{
  "n_layer": 10,
  "n_kv_head": 7,
  "head_dim": 64,
  "d_mlp": 1792,
  "vocab_size": 16384,
  "qk_norm": false,
  "init_std_qkv": 0.0226,
  "init_std_down": 0.0,
  "lr_head": 0.0114
}
Each number is 128 + 32 x the weight over the matrix's rms, rounded and kept within 0 to 255. Layers, rows and columns count from 0.

# layer 3 MLP down, 448x1792, rms 0.041, rows 0-24, columns 1024-1151
[[110 177 138 154 145  88 117  99  95  84 163 142  67 161 166 199 123 118 103  81 237 131 104 120 129 138 126 141  96 165 111 126 141 134 142 108 148  96  97 126 188 146 177 141 141  61 183 116 168 132 122 111 103  77 153  94  91 156 155 100 120 102  92  99 170 147 132 141 157 104 141 151 114 166 156 103 168  76 160 143 137 131 173 136 109 203 156 177 130 182 155  95 146 149 115  89 160 109  87 161 141 120 151 122 127 176  81  69  91 125 119 134 177 135 169 104 101 128 136 110 147  91 166  98 141  81  90 127]
 [118 110 123 110 117 103  94 108 163 156  85  72 102 148 126 160 169 132 181 194  54 115 167 120 124 118 135 101 151 174  93 125 154 155  87 104 105  84 151 117  99 140  87 100 133 121 120 110 153 129 169 119 151 101 153 140 116 146 150 184 137 123 175  73 130 118  69 106 123 120 137 108 146 140 163 168 121 143  94 141 163 100  61  84  98 163 133  53 108 115  75 140 120 144 121  86 134  86 104 131 116 125 179 148  90 130 145  83 149 115 199 120 126 165 126 160  85  95 143 157 147  47 143 134 139  87 146  76]
 [186 102  89  94 140 116  35 150 110  83 104  99 103 107 105 139 100 165  73 168 153 108 104  88  86 175 124 189 143  63  94 121 109 188 101 112 102 184 113 132 170 180 147 166 121 107  78 177 132  83 120  76  78 157 216 135 126 128  99 145 136 105 134 130  75  99 119 121  89 141  31  83  79 156  74  91 105 102  88  98 118 105 102 137  90 141  99 105 123 131 115 134 105 177 121 125  83 110 129 117 144  73  83 151 117  90 112  93  45 154 121 118  81 138 127 155 141  90  51 160 103 181 133 102  79 121 122  40]
 [ 95 112  82 146 117  88 145 137 170 133 125  97 114 111 143 113 102 156 130 130 105  83 187  98  69 134 138  84 233 141  92 149 122 116 114  85  79  94 129 166 136 125 101 158 117 147 160 170 120 112 178 110 105  88 154 168 104 118 185 180 135 144 140 193 139 124  96 108  90 124 139 133 120  51 167 187 169 116 136 143 108 117 125 130  82 135 148 144 127  49 116  91 169 137 131 152 131  97 135 105 157 100 157 117 153 176 145  47 170 143 150 160 143  94  71 129 118 147 201 162 134  96 118 189 136 148  66 106]
 [ 48 115 154 116 152 173 105 161 135 102  96 179 134 144 169 180 218 133 150 184 126 144  92 144 138 147 152  56 122 123 188 113  93 186 125 135 138 137 175  83  94  94  77 153 136 120 195 109  92 106 126 111  94 116 187 151 143 155 135 119 185 110 211  41 139 177  90 153 150 134 106 171 135 170 126  96 131 178 160 132 153 167 144 135 135 139 198 192 176 139 130 185 200 119 102 125 204 124 112 161 153 109 137 112 156 148 214 148 154  83 131 109 140 115 124 147  93 176 158 115 135 154 144  73 152 109 127 136]
 [104 113 100 105 104 171  45 110 117 136  87 142 148  94 120 153  41 138 131 110  90 149 104 105 122 121 118 127  80 125 121 128 132 122 104  94  73  96 113 130 123  93 111 162 134 134 131  78 110 156  88 118 137 155 110 135 128  78 149 155 106 157 103 109 112 102 179 114  98  77 133 123  83 117 136 120  97  85 187 151  86 156 129 118 114 142 101   0 105 140  91 152  93 117 127 116 132 125 117 108 172 111 129 217 148  81 147 179 156 144 106 150 127 231  92 117 159  90  97  80  85  31 125 143 117  96 127 113]
 [220 140 113  90 114  52 141 149 138  46 141  66 137 159  77 135 164 124 115  70 108 170 144 120 100 149 110 123 173 110 124 127 140 121 118 115 113 136 133 198 199 107 138 168 145 154 191 124  55 140 165 208  91 165 113 114 127 121 132 107 114 139 119 201 109 114  93 148  99 146 135 115 154 102  68 100 113  69  78 153 168 113 144 121  97 184  88  87 146 107 131 106 137 151  98  76  60 125  95 157 121 122 135  56 156 156  89 135 140 137 130 118 114  95 154 114 114 125  99 151 111 167 168 172 150 171  91 131]
 [187  71 163  95 137 102 125 136 164  36 113 100  98 105 109 107  98 104 147 152 186  87 161  99 125 105 112 114 101 157  91 151 124  90 120 119  99 148 137 113 129 111 108 108 154 125 161 157  78  47 191 127 135 111 173 110 102  96  84 135  88 174  84 163 131  73  71 150  90 136 153 100 148 114  86 125 156 107  91 130 127 136 181 111  69  92 152 154 120 151 139 167 123 138 160  88 131  93 123 140 105 107  81  78  90 124 100 160 147 118 172 123 165 127 129  98  88 142 113 132 159 183 141 172 120  82 136 127]
 [ 64 130 142 123 113  92 115  94 112 126 119  57  94 130 135 125 146 116  87 150  21 111 144 120 146 108 155 187  82 130  90 124 112 171 153 125  82 146 104 178 101 106 121 125 156 114  87 185 124 138 128 162 159 149 125 129 159 146 145 146 140 180 122 101 135 168 121 125 103  89  87 148 145 125 122 130 176 155 154 157 104 170 140 120 133 108  84 147 116 155 142  83 141 179 134 135  99 138  81 171  61 154 196 105 146 165 108 166 155 100 125 107 122 116 112 113 121 139 161 126 169 151 159  83 143 125 110 144]
 [124 158 133 118 134 120  96 108 130 163 138 140 103 160 133 132 188 194  56 143 199 151 147 136  81 160  86 104 118 159 147 136 109  60  99 107 120  94 131 198 150 168  97 134 155 179  60 134 160 121 133 122 123 106 130 103  98 134 124  84 157 138  73 129 104  99 155 179 139 117  77 115  81 159 107 105 126  49 174 136  92 112 123 129  99  93 142 180 142 149 114  75 127 116 133 157  93  58 124 139 159 148 178 120 107 118  98 164 113  90 173 121 125 119 145 156 143  92 134 110  98  57  91 119 121 101 118  84]
 [ 87 107 151 133 131 175 100 135 114  89 137 160 153 115 161 130  98 143  88 115 152 189  71 179 197 145 139 128 129 182 148 131 118  71 124 109 118 143 181 134 125 141 132 185 173  95 130 125 124 122  76 126 139 143 100   0 119 144 132   0   0 117 150  93 149 154 100 105 150 119 144 193 171 161  13 131 179 141  78 182 160 132  74  84 146 116 111 111 107 153 182 148 173 115 121  84 142 124 137 121 118 185 119  87 124 151 176 163  62 124 112 144 133 147 130 136 130 110 186 139 182 138 125 124 126  90 113 111]
 [159 126 144 108 142 121 184 111 134 131 166 144 147 195 102 171  89 102 142 130 122 147 162  71 125 120 138 132 133 109 114 169 168 149 124 109  48 199 134 197  92 129 127 129 182 170 159 110 203  53 144 141 180 150 144 138 101 177 148 138 168 128 171 136 132 179  81  73 186 154  33 168 135 174 110 156 153 145 184 183 122 182 151 116 185 174 128 119 117 153 136 147 167 145 139 162 118  85 124 176 160 107 148 137 140 116 158  86 123 147  63 118  99  45 116 140 109  97 118 151 182 122 155 159 190 160 123 134]
 [ 88  75 164  69 154 148 141  94 107 105 131 180 140  85 115 125  81 160 110 103 124 119 100  90  98 129 125  61  46  73 151 191 111 127 101 102 103  96 213 164 116 191  80 132 112 157 138  76 112 132 100 128 111 121 149 115 159 161 174 114 136  99 132 169 132  88  44 129 147  91  83 120 143 111 100 150 137 121  98  95 147 100 144 120  85  88  65 126 138 125 110 133  99 134 108  96  88 112  80 121 193  90 104 149 134 108 145 180 106 184  94 136  86 101 115 152 119 144 119 202  83 139  59 124 146 106 158  71]
 [130 109  96  90 120 131  84 140 196 165 145  69  96 146 113 117 123 122 141 119 148  89  92 118 148 123 125  72 122 133  70 133 116 102 136 126 133 119 120 104 105 103 161 141 102 185 110 122  74 102  54 153 117 161 133  89 151 118 211 129  90 134 134  97 134 143 147 168  35 107 102 116 129  74 145  86 105  65 107 134 120 137 199 130 122  95 171  40 179 111 105 109  97 120 134  89 163 125 137  98 175 140 133  75 154 124 147 163 123 211 103 138 137 134 165 161  71 119  91 137  92 162 112 206 131 184 100  93]
 [123 186 202 118 132 142 114  68 150 189 149  90 155 163 116 110 211 134 155  99  84 100 146 190 178 128 160 193  82 101 214 148 113 186 162 143 120 116 116 156 117 123 139 116 149  57  75 136 145 129 118 125 175 133 171 184 127  89 206 184 134 132 135 172 150 149 129 126 211 172 148 109 135  90 168  99 129   5  78 101 106 122  77 136 170 143 132 142  77 131 163 124  92 140 131 145  90 193 113 109 166 160 143 117 203  64 100 119  57 200  68  70 103 159 164  98 144 194 190 119 130 115 145 126 178  94  93 116]
 [111 147 192 142 138 126 168 157 113  98 117 107 190 168 128 136 133 163 119 188 124 126 100  84  79 131 146 142 149 113 114 158 171 136 125 120  80 122 123 127 113 100 111 145  89 108 180 168 150 170 150   2  72 162 115 160 145 127 152 166 116  70 131 171 172 147 133 145 208 141 114 111 111 130 159 131 125 139  55 139 101 174 171 135 154 116  37 111 131 154 137 185 109 162 140 156  55 124  61 148 121 123 147  90  63 132 105 157 171  25 106 136  69 153 131 107 105 154 138 108 138  79  91 159  95 195 111 113]
 [208 110 133  75 152 125  77 126 140 147  96 155 118  78 124 146  30  87 122 180  94 125 139 157 109 142 120 177 151 129 141 114 172 155 123 105 129 139 139 157 124  70  60 177 110  36 161 182 111 125 135 124  71  91  85  59 173 140  87  64  60 157 138 107 142 125  39 163 130 152 165 119 109  44  96 126  89  65  82 133 154  96 224 140 119 140 121 130 135  96 124 124 123  98 126  24 169 186 156  87 148 139 110 114 140  93 183 147  92 151 146 118 123 123 121 135 170  63 112 169 100 112 118 181 128 163 112  85]
 [111 176 210 161 107  55 129 159  66 143 167 149 104  95 100 107  82 109  99 130  99 117  94 147 134 118 137 150 112 107 140 101 115 103 136 173 162 110  96  90 170 148  88 140 116  74 151 127 110 107 136 147 194 100 160 149 161 133 158 125 165  50  79 101 166 157 151  99 155 127 190 157 169 122 109 124 196  84  72 171 109 154 158 114 157 108 113  47 180  74 144 135 162 163 154  93 147  79 123 147 120 157 119 151 118 169  88 137 127 120 127 161 146 152 125 107 155 129 155 143 142 112 124  83 175 136 167 166]
 [135 135 132 110 127 146 120 121 146 199 133 150 100 110 134 123 113  90 109  85 106 165 118 121  95 151  99 177 112 141 105 114 119 203 116 149  96 130 142 112 128 135 115 124 176 195  89 111  97 128 103 193 167  98 123 151 118 140 154 144 134 121 175  91 159 152 100 113 119 142 129 190 132 113 168 120 115 158 119 109 143 118 162 145 125 154 140 169 132 127 145 137 118 115 156 118  99 159 175  87  82 157 190 163 120 136 159  79 132 103 157 108 144 185  90 137 179 122 173 134  97 120 116 130  63 156  79 149]
 [153 154 103 132 127 111  83  90 126  83 124 155 163  89 155 135  93 149 183 219 154 125 185  95  85 143 159 131 200 141 110 180 143 124 100  95 164 176 138 145  92 165 135 121 148 127 136 128 118  61 156 190 121 120 142 155 141 101 157 183 165 163 156 148 138  83 129 130 104 121 190 138 115 100 125 158 113  83 150 118 122 114  58 117 151  95  69 128 131 140  75 154 120 145 115  90 129 101 104 112 122 146 123 175  95 138  81  80  86  47 108 125 121 116 168 174 154 116 159 141 115 129 160 139 115 156 149 121]
 [141 149 108 111 136 173  96 133 140 122 144  81 107 110 130 113 150 147 124 152 171  96 162 146 149 150  95 103 154 201 151 144 101  93 124 153 164  67 134  72  94 132 160 141 169 184  67 157 136 118 164  64 106 145 187 106 165 136  51 115  55 178  98 193 136 129 102 148 123 155 134 125 126  78 156 121  98 172 109 110 189 124 123 158 119 141  78  44 165 152 147 185 121  76 137 195 135 192 148 138 123 129 137 161  93 130 112 161 140 115 141 185 116 104 125 147 134  60 146 166  82 178 150  63 139 162  73 118]
 [120 130 130 126 132  86  96 154 115 157 113 115 110 126 137 149 176 146 179 124 228 127 105 123 162  78 124 157 131 121 110 124 113  53 151 128  71 173 100 106  97 121 154  63  99  92 160 110 140 142 163 115 132 176 125 107 114 113 116 126  86 119 123 158 134 145 155 141 140 174 138 111 175 225 171 180 144 164 132 177 112 135 192 136 138  78 203  16 129 165  93 128 123  88 112 172  66 161 126 114 101 116 130 150  81 131 129 114 148  92 155 135 172 106 120 179 106 154 143 103 123 120  93 152 136 159 138 144]
 [177  98 143 102 130 168 167 106 133 174  69 110 145 108 135  64 181 119 104 102 132 132 136 147 107  98 129 135 160  83 112 107 140  72 102  83 116 182 124 132 129 101 103 129 145  58 155 162 170 203 163 118 156 164 126  84 142 114 138  86 127 106  89 106 147 175 133 103 109 165 152 138 123  99 104  90 149 134 151 105 114  74 126 128  79 107 178  80 122 158 145  91 137 141 139 130 115 133 115  97 129  88 132  83 134 132 138 125 158  43 108 146 101 119 147 119  90 116 109  97 148 128  38  95 117 120 155  90]
 [117 144 104 124 111 155 140 181 160 136  81  79 110  98 148 126  25 107 112 108 159 124 179 128 126 108 176 115  65 107  67  94 135 185 108 142 130 116 101 134  95  87  90 113 136 137  56 137 133 145  98 141 163 164  46 108 127 129 108 120 103 143 133  96 104 127 131  94 116 179 120 144 124 137 154 128 113  74 120 166 105 119 107 173 110 188 171 216 102 138 123 171 127 147 111 154 153  53 111 155 111 122 136  77 173  96 108 130 130 152 158 119 112 137 138 131 102 184 131 211  75  75 171 195 135  90 134 136]
 [142 158 145 136  86 126 126 123 119 157 148 118 140 147 154 120 104 109 153 113 162 154  72 126 154 115 118 130  96 200 133  99 106 127 149 136 130  53 109 110 102 143 116 156 115 153 170 108 125 122 134 118 149 115 112 121 123 138 148 151 105 127 157 114 147 126 181 151 146 144 116  96 110 155 170 138 135  79 137 126  64  93  79 130 126 154 115  77 125 118 122 158 142 121 116  75 179  83 118  91  93 178 171 154  93 166 160 150 107  50  89 149 136 164 129 111 178 137 139  96 170 120 149 101 158 122 141 139]]